Part of a small language model's weights: width 256, 7416 steps.
Each number is 500 + 25 x the weight over its row's rms, rounded and kept within 0 to 999. Layers, rows and columns count from 0. Numbers have three digits each. The size before them is the row's rms in percent of the matrix's.

# layer 4 MLP gate, 512x256, rms 0.165, rows 0-108, columns 128-255
099:502513524526533525502499471491527491476467505501457517529502474511444491463520496471499490482554503522477498495483511468446488468474504473499467468504501489461474499477510514494464492492510525518506539450451466478532461509475562464524479547486454483548478515445505514497489526436513486490457520466508512541535486490542474539488462504520523494511506517493533498490504485502430558471519
105:486512489499470480510501530466521485509478506514510508473449482471484510511508468542502487493464497484468454511507474533516541502485497533511522521521492477483489520491493482548498494484495506512465452521476464490450504521537510482508471509540530463464541423477537486515548469501537475501523511497498559439529518457541469520500523475543500523509502503489439516494523548500469496465509
097:513473498485490501550533500482550503500513524527451517519500466532483522505513498489521492498454488528517488554516501488485499468466502505504485430511497525502544494481524506542477477555457467516463471497482495476472554519503522525487493483548493475511498532500546496502485498491461516490478505448545541523502481508508504488493537503474509562474478524487537523501502504455457498486505
094:504505521498537479511502501530519505482478516529527485490522458484528426496534479451493505524439511525535541474533546523492512516493513521544472475476490510488511517485495510489482483498519520490481475516441493562500479471482478512524502522509486507508511513491468499510508489480498502500440492473525500517498529509477474517451512518533531498490520499498531473488516454466520501540480
099:497489474426526533510516516531487510521513490537473520509464481499514473491482498525486497507530490536504502504496444504505472476484530487481511506521481529515509491552524492518498502496425572474493499515484463464536454522470502513480491490470483463477543497527513521536542577492491443476513504533534481502486516519496505553524512440495537526486515460485514460519506514492482522477526
110:511528482479483500505524501524567517534477501534475482511520496482458443498504492480455492483478530516496505478492561493494496495490492558514519507449460507502507510538513538508503514525491487475482539499533514527465525511504502466517530475486544504519515489499519503458486499454533464498507513488517513514462503526517570505515472460455498501475517503487490488486491546498508545512508
090:504480489480502448456504524487501535508507515539495432498500484450501499504502480494479479506487525541491486500497536485477513493514523487504494459502483502529490465494461482486510488486444517508511447547480518503513524489511541501499511497491535477494477496497550505523565532494504500454523484509492542493492507487544435478519494496499508485505491500494528493511479511536503507495525
094:527470484487520497432494483471505509482468491526438475452512503476492486508506512471441494534480483499533502499480525498487528512484513493500503506504485490501520495460431560485567525532542539482553546500532466490461484505502500467492497499448482518494482535547495492519506496515496487504456509509524490544501476508515467545477483515482532473528502486504482501507448518442471501507489
095:519489528532531480520452498519491486477478473511531471479477488474471522528510514547494491500461531476483531510515514512524478488491490553490528513482470546537491528520498509471531482483499490457507505508469520503505520496469464479469468511484490506530562509465480503501544483485489530448498514511511528516486501527511532473499503522490522507497472498513499528507483486497492483505523
095:503483499537464477522536521527495488518477516519509475488473497523544522504511508495497488501512460442509480474462498515477533501519482504515523475492516492515509451523486542466481525470514504454518542484467450480449507497469498483496429522470504512502465510526509538492499503498478491554526519521465483523490488492506498535475449496480508496502532487504459443525484504470564490440523
101:516486499509508518489486481506516488498524450495487511537530499495525492460459487549479513523508506519495451522495528490506480474433539498523469485484455492529498474464433468489519517491482467485515535497502489509492457521524478488465494491499524500497505457499527419547496543487502506456539487445506549480522555470469462460491511511478489538517514502470529499493548513507530505486491
098:506528484495468453518515465500492533482513502517499483477483503485506485517461464503514432512500442481518461499467523509495514431507538490492524505470469470494542500484503509482473485519513520501485491480511447468466529480524498499508458519524499475489500516529533539501462496521533487518530509488483511495529511486468495501535475482494502520480520510502494466472519483510553515465520
094:451458519508509528511515482522493507494514529472505451501543532501555456517467482493476488513491528528524538490521484500502496500495523511471489510454498464509507518469463465462481506496502499474493516487494507514550490510491457516492490540521531506482482473488495529490503461502551528473495499471527483508509511492508548512458515430525500499517498475510489479508503467483527475482514
104:541485517499462486497474536495535497520470469503486541517483491483517511494498506523497468473479472537509522480478517484521476559511521520458477492499484516515538567503528495521490507494497452529517498475519482484537517491512471522505487493458467489513504494516506471479476487533474463516545456513524511502473491520496470496511483518488514509497533503448468496523509440493495505498474
104:497500484467501523551478543513518490503458533508491541477538470512526443511494463496515538483529520526526486494499520529503552513493492511467496523561452507508480491525467490493521508469501511531513554515481514505515502526471500471488507499520518508506500486486504536494480476490500502465549468505501542493466516458476527523469496493456514547494553529523491520532492505478508530512525
103:512464499502500499465487476520526478481535505497469516468533475491517490542473450477456472487482532509490482499513533525491516433510508473503452538452479511503471518479514470481511498505509533496483519480467472481491478554477515532492512498496524452469523480528547498539525452512509506495505507466498531479507514514507462475533475468495533477506481538506490490471503482510519509458508
106:511559499494564467497505514520533511462477529481457487524493527440535508496477510514503520512500500495492498500508506543520520517472498503515523526504514484458479519471511482491472497486565501467526508505493519516577520522500495501490548468540543549465523541457508548501500504510500523524451477528491535523523484521485518473476536474518496507511538498509541562495481502523457507526504
099:511527477531517514537507525510506498520504533487514550529518496476475518511496550502517471518509517468505577504473493465490487483465476477463484520487493517459489439509510474477485512526515540508534460490462495477482470503480513514534558532496514511506464527531515489452456513474458499466482522506551488489440517498501498516511487472540507496496509531566487518508536498503502522462462
103:531481535512527464480480545567507488487527503515542486504510511487533521529564473547550472516540492501505483478500493543493491522485465494514514453544489536502482495519463507531510509518533507510452538523514518516480494528514511505524478521512491459472508507525534465463492478461486498456495485496449506534533511471514489523483501466498541513500500459479500467537491518527503519474471
099:538484502500497549483522479490500509488459503472496554522492573528507514513520491458516465534497501498503502527519546490539507483544454474473487501474510496495523526467464504457446526478489490499485494510523464508513510551494485508488518492482524472484529524507504522509535483493544509520482496485501500496488508480514486514498461488484493505533514515494464483487445532512526482493491
103:517460504504461499503445516492493481510518486535476470497509492485477502553461547551477506480493502546490475487521492503508463505527494506481496487516540523467484511500529487481460533467524519515523500503504534529484458538488453498510515462504482491524456535534534464530496472526526448484486550497487466488565450473492544463507494514543544507492463527534502515485501529475515541482475
098:474462507514510548524475478560470511474535449499483527482513499495520497473508506539508539498493475496553492526467494508532529493507515544483457493515453494492481464488541480470489563528508501494494478501505443469517503464493527530466476521501518459494480522502490512525521471480492444514459457486471524531506495485503515498496499485493483540476515514490478455514456495511480565505512
098:524450528497500514484466502459523486454546496508478519509513517479515519504540479555499523477511498551495592471496518503523479469487488433545486530513487480464517484479522507492500466500501525481524521483525484502461510509483501499518522505456509530468534488509454493504490478497522484455497545476527509490527515526523507493533492483515555526474532470492552474520484551494498504500500
101:514504520514476505469541459530497525502513470519531535487484440496503490482527544498495501529483510529484475524515532478487495467515512495508482465498534511511548531530492499498474501514483485509489497521505486497515472494504544535482496515479518490474564505484509485483544435499505493481500503501500461461516500519439495527420497510467502461505512511472550536509489518535493515489532
097:505511547556509541502505499534482501482503459467514515508496541479483528492497486491492483460555471507501472465494483519526496449494483503527494485513535500500484445470478490498514517519485497501501504469502507462484510512493544509527493491484535500519512478500502499422502451531510515529514456489507544502525502463512470519545536522457461523479457486518488499524484496533486532514519
101:466508498512485517515509491474522495459510460518461523505512504521500544518481514511551437460485548486534428497523476468494527498514512536505482491494481520521518522520516533475469507481523547515542492495507513463520523492531465514523502488507496503454501472496493472451494450482487491484523523476484497482507451516515503490497547482499511476523500512483510520539538519488476483498500
099:507472503549489473502526507536471506515510477524482508521497509510505514538523500455517503493485458502548501506508506489442504483517501515533498483455502519484506507499512500478480533517484469485500497494438449489511490453474538509474479506480492455480539516496478469479484477503539507476505525519475501519560487484503495497475496522464494514492498488450495523538482495483475510514509
102:508517452498510515501500515490498496550463443520495552499444523500479472503452512499499458461505478502457523478534478447504466490487476484493493524514488490483509546513522465511542501493493524534531500491500493507536494517504502485499502504476537501478515505529527530526488525518491509466479517505493517480495490507490475506486464527508516528538521467550479495494475479525514528501516
101:495552533526471496481496529527462483497457483504502497483545481503474503502447502479460513493516495504486508449528498519502485476486537495493489465494459508448526501503509488509500468508515499499488535515510507501504546491502525518473519489504479457527510468516519527465533553533498478506509507474514520448501438486485518509491504486502467506471517516485510431486487481486491536480532
098:502484492512500504536492523505514475503553519540500502541528521504524483499538524492496474510523475538490488510523483534514481527476511545502501510514524507516531482524481487497490517484524484504482530486514486504537483442530544501507464513575507466527500517524486468492487486500517440491460510500567454484540530501488494476515461477503511511513497480557504546500505498490530462525517
104:506489542459440475491464513504553516525458503510492489480515532522507499502452472522511497509500531491463479476523521517487527519480529480490479446474499496501451479488541459514492516523514494475530468508474472486512496504490535501488492497497520505502452541476538484530494521521476496521515482515513547517497525537514508525488523508499508517512488495461498544483510445479454463517506
100:502502487473560429526525486511536538489480478509501497503508519518479520497490498531467452501495482496489507530487497498475498517475478487469506506464497507484496480494493451493463506515487569460500503524479510462463490506513486489485512451528495481471468500559502487518424468516468508485475496480532457500533526511509525480500474506520495537492547507514511514496507473449485470535471
088:503470504530479529509515526498541492512520502496509496494488505500521485450522514501464515459492502496524471526512473466529459512481494530535535490452470543468509470549490525470486531519488524483513515474490533478519502506536523485529513515475488492502480468484516538441499518500411528492465527492491513520504513468468505532454491497524528524499492465480461505519478506534547478515485
100:512492471499483564517524526484495501440497484510493503530477543514484478504461506504469504478509488492497498494492473505499511467515487472485488453522465452511511513458545514523482471547490518487490506504464467464478489480487517505476481448500552474483540507493491490508502531479449457454500551505497521525447488507457489513472478454533483498520484482496437483480514476500491498475500
102:503504485534472473508509482542500451496495534467484547500502510503501519451550502509532514491464487537467535511451471495541460529511520533516459495516511495480527508510528481475478509491472517489527485483520495482467530486494499464490499513518489499500475497495485473467507499472510498500504492471492479469518501506490472479495481461499462498522463524501518546501519529491490531476515
090:528548494533527527490477500512475500506527488499481469472467471487543516540509529502508534502497520477544496522484457523504530486530498460511463484503500520506512517531505496466578482479511462498500515463469523477483489521498489467480510466501514570523487505493507510542486512536526563483492485475503515512468488517488531508535506505474521470491498457508502466485501515475492547525511
104:464460503504507520474495547496540466449530500492523487475540503485485493525453493435484510473535487505471462538506558518504518494491477530491527494554480473465508504491504496508486487488451475444515493511546509523475496508494495503464536520461513484490473501490548531528496497476502507532509482488506483502508484529485523448458520512508522530499502488510566464538465478557491490495504
096:534502485463501501492512507519482512488527508460547545517460543518475509504530477524515500500480495491492457486503457470488505498540450534489494494497488524524524412522492477500503466496450503546479479492531512501506483510504483478506525525559512528474536503461486514483502444503511483473520488483500460518486539470550514491518524502539518517482534487481470516491482502478534503492477
105:491484565572522464482496535531519446496518520489456504519501496479500503474479501477489492475482540482523478509508504482533527527516498496534491484500495511488490513490432546513451521513489464514513513512560510495507478508500518507481492466516508517510530470494482536468519493532488545523485458540529525474553516462504472520477531499506502517538502479494506531524492513520475494522506
097:520507489465493479493530541505442472497470486521471500508504463506508537501528566499487511515536489530445526505481483537513493478480489544521518470492508493512508554523508516484459500529526497485490501488509528506489473488469535523485535523520530515505455509498501475505493499465557518508476503472481518472511551494484427484518504490490536498494429491490489445525541513506484494507487
098:490507537498469551502509526503484494522505510470528466524533530488507481537520529512470433506489458531473529477492521509515513524474501510508525488514561479494499492488504502471510516495489465480502489546494491458487486502498537539511534448480519519544486491505493536473500482490461441516524470519520503470466542452488493466491527511526496492499500530470496515479488495448521500491458
105:524504519486504444449581472491501462545509526494483493508490463482511482490548509478502511479483497464503531475507504480490537504449507529481509459559464540498505492453543491509550495557491535501506527523488490499498513499515507434528504490479517494492514526488501463474525527535488512497508487490512469528498547540542497471489519493434511511488488547476516467501537501496532546518521
098:519483544517477477505508482475506506514489524489512491491474498474476491564520496552463501495508498482516469497531561522521546480522467499523483501480484510478462490525479435488514523512526527462545501504524517463474530499496443537497490533526532501519505527532566493476509485520501494520510494524516503494480492485461529470484517535533531521469468529478519484526472485522479532520496
108:514502484510485468529467525489522452468481517478522478504457504519554473449492501517448445500479491509522481484486477489494455456485565500491511469476484495537491520530484510481469496547502511495500462470480489486509484515511497449476512469559560526458466519522476565521472513501528485515498494479506459494501492528539484520520527532532539558488478521470479498497490523508477502477525
096:478532533513516499533477512470503480516532521503506481484472478460501494512479477498527486517510488507489514513524526489517459509496521532497493535520456430542467476450482484515520533534519478505486476511495494504476511525494467484510481526508524524520486509515473535505532488481548506505473504544470517548504499488527477474465518413484503491477518483484497454520506494502524518506536
102:530482462522509520506510487496487471482508492487504551538464478465508530489477490470499459459488480495478506504516478502494516537499504473507551532475460469538507486494453527494513536519473493496539522502498480499498533447473458521497503513461533489520455451462502508559480513495499480498453509515509530536493503516457477487521505509488545524519497493535514485533524477544499496530458
095:491489482522467533508502491482486494477471530521456559491536453490501557476540509531527507519442503519489532505493524497495547474468477484511498488506502462475496515492523494536480546510467527469453474513545529498522474502483505446529503503474492466523460521502501470511499513496500511472463511473482500489547490516471487451519500513484504517530509515516470545510533502511499493495541
105:502493536526457489488480542489497495524498508525495530509478504512521515515497507509496499467513511499508515497509526497514547512433490524518486467533455545501491532488512439469501521506487505533474462509551502442535529565510476485506523485509514486512500508491550467482480493509520532475491533551510563503499508559550501546505472509538529505474489482489519533528498504462515498538516
098:520526497505528487493503524478492451476489495480481431493474475535507492489504506527512497496496488504486473474509473493456485495475530454483499491515467545540499530484524506469477515525515500542519506519474492494486521482509504527478501517500542544506555510510559512505461546465473511481482515514506538512450461582533492460522477487513517501521520485497507477505482479527474489514448
107:490567471519466525497470506498489475519541473515499522469451497488553484478467530459474502508526514488543525465487511478536516490482570549490458448549500495509448498524477476488504527532516497527548489544485493503506503478509474493468523498562559487507501494513465492508502494502544503478509485492509465478530505512460511496513505494522537501489481505506513498515497533506499532509535
097:500474483510492512477519521459514497508467511534519530544465511480495484551484466508516531523463499532494546502473475498510517494496498500496488533508464452512498477519490528517545502538506540470453490500497519451468479469502536513528523497477468493489516488498500513497520480483511494474508542563493489492501519547538483504496481489502516512470516465543534524523480501443513498482492
096:476490482489512516512510446465486514522518479527504504514444516489517510496519511461480482485510510474523492537481498482486462503484513488496522504517528520530502447461488490459466512458534485457503493516536520545491482500537486516526502511519558491508477515537471521510487511496481501517518515523509517508546484526512461473495527470460543509518485528480464420518477530482525451467504
098:454452483515501483518551471524477473500491472478513525535497524548483500502486511456490488502569527535455509474482492489513484494501469520476486542469502440500492497518507491504474535531511526513494501503504456486535505516512513504492523526479523488454496471517514516486507487436520495525474512523483445489482515492521504478530477454490527499531495530537477438453507495526475513475532
104:521483500503488500481533544541501473524500495486503510492485489510500534494506543500498492488479536546485469515521517540542463489522500538485479472517468507539485499442508505478501546518514511518520522453485448515492452532475519482501462553465535515480537488525496458507522462455527502493487525461499477489521544506520486493492485487499507520472494507517517487493516542455539499506460
099:521470517506466474454499483501499519503499512519485516501497477503460503492476517510504483461489485512510493510497535520520496487442536487492517504499531484478476477466537485510469528516491516544495489506517473543518518468491529500531504536490492515513527486528503512514476529438532527505507462506477520480527476506544498510482497513504475537473519524514529474489466466514489511519529
104:473511538500465533523490548545494517493506518487496517500513499483499494501482519450472525512503517558482453508487488497450493497458501494501459558480509524502478479495550490510517491454471486495536539544516488503509477511499536514531486466476512491477551473519498498510450520500468546528462465478523521475529527484499509523494487471508502471486500495441532508500524487526477503514502
090:507489518528494519491532467490458499512533472514501493512507448484526456510514509474504462498473504475520472522480511506485539561497509463528498510509481497481490490484490490498521573509504531546477505475472490479523504489478496488534481521517516483483495511510516488524488539518468498539504535530494498496495509453484531475544495524501509502440476545465484519439493519493508478497497
094:481479512438540469455458530482510503466515524471519519492463498457492515467463526514520497539514511516504458485470540464491489499471536539486531497520466497546556481519505461514549486515494530527472473495488519539494513471492488525531480523484503511471474520523503474510499527474521466496501467504513476481457532515508531508491523478473513461544528518490522457526525522471499516509481
101:528498512501520474517503488527553481487509501516474510480534528507527499507487503476502469481535528489488481483527525498478533487501458456468494489504500516527508479489434533472462482489497516522527551489560521528476521483518494494511463493511512495490507510524482472505463542534476466490489526524514557490520500525496495512509506537522561482510499484441492507523505487496523464524536
096:520493481489492501496522471472526513550493544507556490508432469465493484477491470514476493543473512541490491469479467471494560519520481486522488502527453556496520468527494507499488457492534553507535560472500544493501472541464474532513499536523487498491485510496475525521465485503514489524507539470496495488526518524512524509487496482471544459523525466515447539471493467509489473507511
096:537479487509448475527543471488484512488507463507512473469470552504527461478499470497512505508529505484481467491511506521483475519516512502526525455530508488493454548521545479461499499520500494499493488533497542491487503497503462481520529474542522476526530504533517501523508519485539491466535521528514540481510522504474480470547504490500512525525490513502509501524534489466521511474529
098:500548499522477479511498508489471539505518476476485545501513493495511469482524500510531490492516522495492485494482499511497527520440501530471498490518461495494558471540465484528516522485550475490477524495517526463475530457498485507523523471505533492497519515488499525497491485498529486458513518465500475485497510497472499501509485457464515502483519481558526429473496508484464444504491
099:506493532505456527487501481480539472531471508480478451496509470500507468516479522516525512469534508518461529503520486453530460498526475519511481523504506452502456505474481519540542541516540470484475449523536505490507504522555525528479510479476522510487485520506548465494502538484515487529508494505510503510499493530482488517504521492463555489535523499467501490523452501497462495496530
096:505453495506497501501533519522512475507491467505549472475516498488521491516523541525502465469506500513506523496530503465509523501457513498474507524510480495537497486523527520499518529498546491550512474505467479522485491502509508521474500418472453484494507505533526509537527499443492540457532496485500514483493506471502501531553485545512530484467487507482508505529486459532487530493530
097:438499501512512506541483484469471519509505485532492484499514505462521510501539518511485471527475516500535467487513478524477506487492503518490481463465479485499459482497519548484513473489485471484510498486545435505548532508501518528514502496504462474516526531481536482477513517485526513503500516523517527518511517514490483515496502538541531511515475516486524556525519520520471539487519
101:469464553492497499532523500493511485518511441488516484499482499449526477494515467496486487503517524529518476476458485473528517530481509453468483511494498489462518492527501479494477496473545512504494481512524495493494529510460533466525509538506487461545471470494547495491507517528511525454495492532453531527465475502522507491427455522446509504486498499496460463519517532484540515463485
097:526464452509508487520504502508481471493485551523468504524490488467493493529518500487508489519482470494552523511494452487471497443482516467497491510532485503517526454511465485494466473498499470485530504474479520505511494512503506485452462488465545495496519490529467526532483527488505499495464511520500455476521498498542478533494472487489519505506535477515488489494521457515458494492516
100:440502492442488502513489513473519485535520488487494514503503450484497501452492521471515549529532482469492512535491490482526494478498518531488499513538500513492482504484496504487509482486502545485508479528507484491559499480501472490490468488525498520554515498529489486505523490554499498517449491490538501531461496510521508468478509409505548535491504515537534524526536514467528533495484
094:478483506518509523520543522506519479503513473519481491511547480485520476507476522460518527475547512485486517453499461473496497460481488502515506497487476457499508557529494517510503491510446529539488495514502503514512504509548516503508526494469484534525472466499492490523501518522491481440489481506509484517524525506521497485467522483509500504505477508510456485576480469532450489543490
101:500530508537553476540498519510503526492506455474528520519492507451476520470467514523477493528485523535488472490502510514517510491523492502523534494520499544482519522471485476507502532504461486463499474494498494490494490458527526443494477527521521446476527468524483503497478492553496497459546525466521499514494515491505508481505456469509520454539491483506481480515488540498553517488505
097:504439516496477495537489502504510467539518478481494540542514539523510486495479519553537511491470507485487512547476481488468513514501510472496521455493536528490479473494524522497497504463496494482518526507507439483569466485496525492528550534494579490482516491512506535517521518503471563562489568469504504507517499511471476478472511509500466471537515487498499471477527507490459512507495
095:506483525483504512492501489492525438500451498506471498505509520468508547485524477490493515527539499507524493527460486538500524473426496550482465528524490514487522532485497465512508507455493515486472505511490530504448538491498496512538455526493506451537533464504470486498481525492486472484498468503492493549487516529481519478546468463479521478492497476507510510478526536509464481520482
098:514507513468475506509508497491461493496515488473510522462506520483517506458510503486498493541534509541483513479492497510501523519505469524483523511532510477475506493524474472440511508533486474488503470516491504521465508493535527532501532524498516475510470489528515523472478500519512498468481478487472486484519518518470491477480516511485553463504532506546576511484484529498544552499500
105:474473458482461505535478523523450464498542486501498494505503501516498507473483482478476492495503530492510474476496480426494528503503542475504498516516484491527518569514504526518468476515417505518513466496526497494466483518490475493482552501539502488509504504466535494514461519538477524539514531493503499466495493496528495501522490498508488523504514519488468435509515524532515506432477
096:531448521485489473484465513510511497524527476497549520531506534509490478533498457544484505477468518508476464459528476451483432485450522525498498491553513522515509501529452473468506539490497530489535522458536478483463487496480500512507540531488483486466552534484488471529485485538517534525531505519496453511520490450502492483493542534493527520499474477477512515529495507514520506504516
095:513547469465526506486502502514494491510469474534522468489504491493494516497468507531477501495518509478521464493540484478470511480518466502445529534527526510515486509518469520508500512483531506485481536509455526506516485504557507497531492502520478486496510478528507516496499500497510499496527490513560523540523463495539510510509515481541529504500525564521517506519494487471525564463445
101:469499535514522503494481518450498469502487505504476515466494525522468502458512499471536477554538487548513501530502470499516501505458515539483468488472463545500506509495518493490536519503498461470481518523466470438511517459504480520501518485552530476511525527537515541529485479483481514476472484499522506501472483552495472417491516538468513527506464524478472555471504453484475505506494
099:520477495487533484538460498516478513540475483523540517515536511480497480487501504497480475515476503508501479517473539463499495482491534474549533495518464488470479465522464512518540499522491506483553479523484493499476484467533515507500450510491555499521487521540481488505528476526497532515481515450483513467496499491512503520498473470491570490503538487493474465518467504517481491476520
105:489517510471534539534510532497531517511529492471561550510495516487474493501518530535509473541521512523505499465475468543503481510495458451525479497511524461487471520504469522510469511455506504500499509471473497521522519522433500522495479470529487501510500511498518466513487529491491508518506501460513506532499491493510493538486525491485514474510505479505489486499447531492462517502534
100:544480495504526513470503510513560475493513508470491506512493520505513506483497521545563450486524554505465476478470535504508529508520489508459486492460515445525478475496466520506472511526502524484509498524505487491522528526510492549542485526494535512502503523501530548535496531482511495471488510505497465501530492472490501501467469498511528534506483558529502456518490467532517514502504
101:481525516520518509510495531514488512515477517498467469475497488501456490492509508462530498502496471494474504523506503478530485517483465464504478460507520528537505488483490534518467543469473527507497530526557514517465533532544518528524446467552525503501481522460511510490522471474490482456498545459516516471533546509521508498474512508466478466490452511510502548533534518537481500504496
099:511486459521518512501490506520533529525514524519531509532515488480508541459522534492513501530519508517518514442533493466510481512511496530539501515535490519494483467546475506467500485525470476481516514507505500489552505522491487517521535500513494535498495491522483435491485514511469473502484487511527473500486482502475474500579477517482535570460531543505530506502516504478467512493485
103:533532516510532498535511488486518491492521501488444502478469541455474534494470508488527478515468477498514488479497530524481507487510525489535499471502506476501478517448543504497518507484493469506473518472454516511452502525513520459494489541501494500483519472520481494518485518487442483505517458498525521495515476477550497476481473484501553518479488510481488500499529470502494483517512
107:499495511525491507523516511512578460512466483479515507541526482525481486498504516442491495520495483490541556452495506506501468527430492530500467495483524471522575501514502472545539566467531448506493523497497487465551469505504490476498504542507483498492446542500475507510492537517497474527465549494493477484502506502503495507494507474521488452475500511503502524476514531500502486517508
099:507534495501476481490541513535463476495518513473441501499478505509519514525533472506458482441485483504489504487501480510499513468476527509480537500473504524523444494514535515534540482490519483496544502498482475505452495561504486512520452489511525510464453485454472501489471499487525529485478508483483493518526500532484464485483482533461525502476553529467541492514535506508505477520527
098:503535482499500467543504519502492489535502480504496500477485495485434487464479529498473489461589520502509496529494497484475503472520530500529528544507487526503499538468523467501520514474485479481482500480508470506476488485519504561526454482541551519443505460484476482553493508507486506538523498498515462494517499472500510520489483493515532487471509486530514514490473471459495478475485
099:511489522493459501516527525494528521531525509462462511525492523503562476498506494502503488458461487503536527484457511519540482507478488542547475482500479469501487484481494534512520503490516491559505524479476489507477504516439534493504484541484502520503545490496507500504459476496494530518527488496501512505512546528491500491450535494489502448521519532542523488484529458480493503471504
104:474511467505549497507514496461523515465490478514483493477491494547526493506535446526507456512539429507479505469510493492462467462487545522466510504525481499520436496516548485495529494460528509505474552513503474509499535496502492526517510550497449529538521520506518506480501472524545498456500479485476499488503488489527498487496465479496510464558479493496519461450495509513482544465500
100:524481548533521525481476527520488497513517497561505541488491490485469498532480515492515473528523498528516442488487493506526474467498499526443480471449488466487516518526526509470502505521546447447477468505478467506463527479559460500494516445517477513511501530495541487471498472468507514505502509473517486467523489508456500538511531507502480520531496480470543514515501478454464493472475
100:491492509520540475534487469489463450504521506482466476527496510539510535544538537515508542539505497478476508465490510456434507515509510506491507536500477549478527552482459520523464491485497487479512474555540514501510484511500480443508508472517546448517496537535469547481497465509465488494488483497496460513500525482534513519496500503520543517451479512501475491511498470524471551518494
100:519497489502526510516494541485509482504488514463504534513506535468480509458486476551524521477494478553469470503489518457450503444469509476507501528472444524469534520506471511480491499495517514506535510495514479448515513517476537500476506523466482522488526533506508488467473506486519477527499511473540537482501505539507490503485531498481492534518477508498538510512523522544501523508520
100:525489517536484512497458470528506478473511506504518509509488472499488546482542455554472467517504484505537485520477499556514506536500468529519462441526506492481517470489494502498497476508506527485534504506542526454462485453488478511493492553540483479463490517482488484481504526521540485499529513534464518503497485514462509487544476498493496521515581539530474516542523496491492454454512
099:466454553463478499472466501456456466487490495512478549476491491489500554504516504476457478489496505445465439460509465505506512494524523493533473539495521545431545521485464507530520510437492516483510503490489505525489475501564520520478505472529545477509525452512512518531502521454478468489496458493475502525501486482511532490504520499496493514522495485478514479500534507497490497503505
100:520518508489470537505496523482497462493519448465478505532501508481472527475497515488487494530503529502539503495498473482476498552490505501488504476514486457494504491501476498490488459483484498554498502560465491548500495513506490496433506495459511449530480449476524497515492514469492538506472520519514501477508489533474535536464466513525529515530458471546458481466535529514524507495482
099:525469501524505496568490525531494538489489520515464527525467521438487545498444486427478480515509484471511493464515521462509494503469548503509491513537536517443496524489505503497487501469475465513509523510479514477493482493525515542539508494525485474536466506508485480473521489497532485554502483525521474487501472500494498458498496507520512546547488490518555553488508534509519527459500
115:540492505503511493533488529521514521494484501498473529534488478538485499480504493505492546485516498515524512531528494472502486519507554564490522520501505450528506454509514480499503504512466501483479521522454498446506476497521468438510487523499510477524511503552528537482487507509523492506514456490463494495514506495478491475482500470483532492462484545522478510557545444465503517482543
101:462476476531484499506503507496502517497468494512467494477505502450488518524462530497521501533519493515498473478499533523523525508489521495468520493521483541487530522502500481524524494494505509513508507510498500486482488510516490494529524480484534450475571510465506482509492492530533502458540456508507569440482502490515543515464534483493469522536490524491498495467565508488487483482490
099:483473483488484513519517497462480544501517471488496481518523493486482564508428504466480503474519482505519509493560511482499484512489523500482506496483504466498498474489514472469515479487517521481521533508507479469520501524531550491453520503491560477477460471542466546514495502489511507519519489502527565479503490460497479515492532465485517471531480464489467521504450471499495498470515
108:485498470471461490515524490514450485493482519520445478451537506441518495513476494527522507507520510522441539484489496507513493478494535480510501511489519482471527525441505488506481523512553465526523434544474496499528508476534483533491490501518523503502481472517492532492519565485487491542519489508523462518491516468467525550478480504537475491508536494532472482466497518489523506534478
106:546490480506486479509476525536542487531487478510558536560541459454495494550482497488473545477495464503508487541488486503512479526454474480492474511519500536465489514538496497433490520503488517518495494489525442507519508470489522520509515533514510493462475478458453466472507525497519531543540510519491464509492503485526481536518486493531534541504492463471527511478473527483498468500480
099:528512543499502524499515535461498467499465482478503505523486476546463461548504503516473480498515493515515520520535539481533476508522543491446455548535473524461515471516508502542456505513471499453519472540530498480481514503490514459523509472504538457517471516508508492520462545488496503502508491518517509485488525512508494480544458477499524500504517468536511509525471465509484524468527
104:513486536509536534518516504504460489499496504522523544554468514490527495512541507490523476487492480545481494538527502509456510518508439520520507472494484518488494524522452504542484513506462520553501523505538481506465531472423476473438516512494542464472496533507509505512475512502516504520529490510507486495516500492487540510467556513525525534488490540457478490506538502509535509505502
102:518530511485478508500497495477505514534467534511478490486449504497484532473507492486492492491502488522489511464498485481530529527486495520469527484477523525479486482472498511520448511526486514502505459483504440530498515526518507536500495479519483468482496497538516532524519476556558459490502484488483458480535497518505513531491525486461531525516488517477470487469505555479490473508481
097:479496481521516509453520494463530474491504465490476487470498523545510516516492552468466506511489526483472440485506485492492508519495536514520534524463468467471513528526500540498535496475486477534501511484440482536533483473432499534498527525494525489480522527497474507497494474498460522478490498456487485474509497523479507538474501459490533527509472469468460462482499543490509484506529
096:522500491498520516500516482487532487481484497486489551519525513496437538485505509505502557500513477519499478476508490468496522531497534510503491518500470476525483509487514495502500467497521500522536536524515491505434530504446527504545513528487526534487495506502539508401501513520536463446500536477502488487498463512515475541501466569474519504522522523471470480536520451482509521481492
104:497501506530473537523503494578493509482503486529561530540490513490538521478530554509504470514510494492530530439501516472452498474528527522492495532507499478479473485496520482528463529522496478492517513506525485523515455522512469529474476505477521475508456488490456498540480493494503513503484519503516490509523479478511518494484498527500520519482505508524498536520455510466497475496498
106:492480520514445503503475487509526490486548499486533524539523540511502527518502501487496502498507507511494489510491490461524478489451490496521507497495511491543507500525552467512530453543499519512489488487546477492528513486482522479424536534500458510516484463511521454540474484534503503487529487486497516509488508467510516488482502496508539504553507496497487518489492490500504522485527
098:502545522482558504499525486506508482483487518523498478494492468504440502506504486514491490469490465555491528503470533487554477489463524523488547533518477525506474508477493542522490495506513511540502536512504499543476507534493473497528526488498498522505520497522496502505502492480481490479528502498510461487532478513492551520552502475498537513485533505475522500514460508473541494503445
097:482477537534468503526510483507520463446500512540460502502445508531456459518513473476483508481498475544489501499486512477488490523553494508485517471475489453510514483489474513469468481541522516489536488505509515502505508500504470529475495513494526522515493528496533500533513507508550472524471438471496461451519505520453506483480483493498516496494473521517505459522490503500490511471508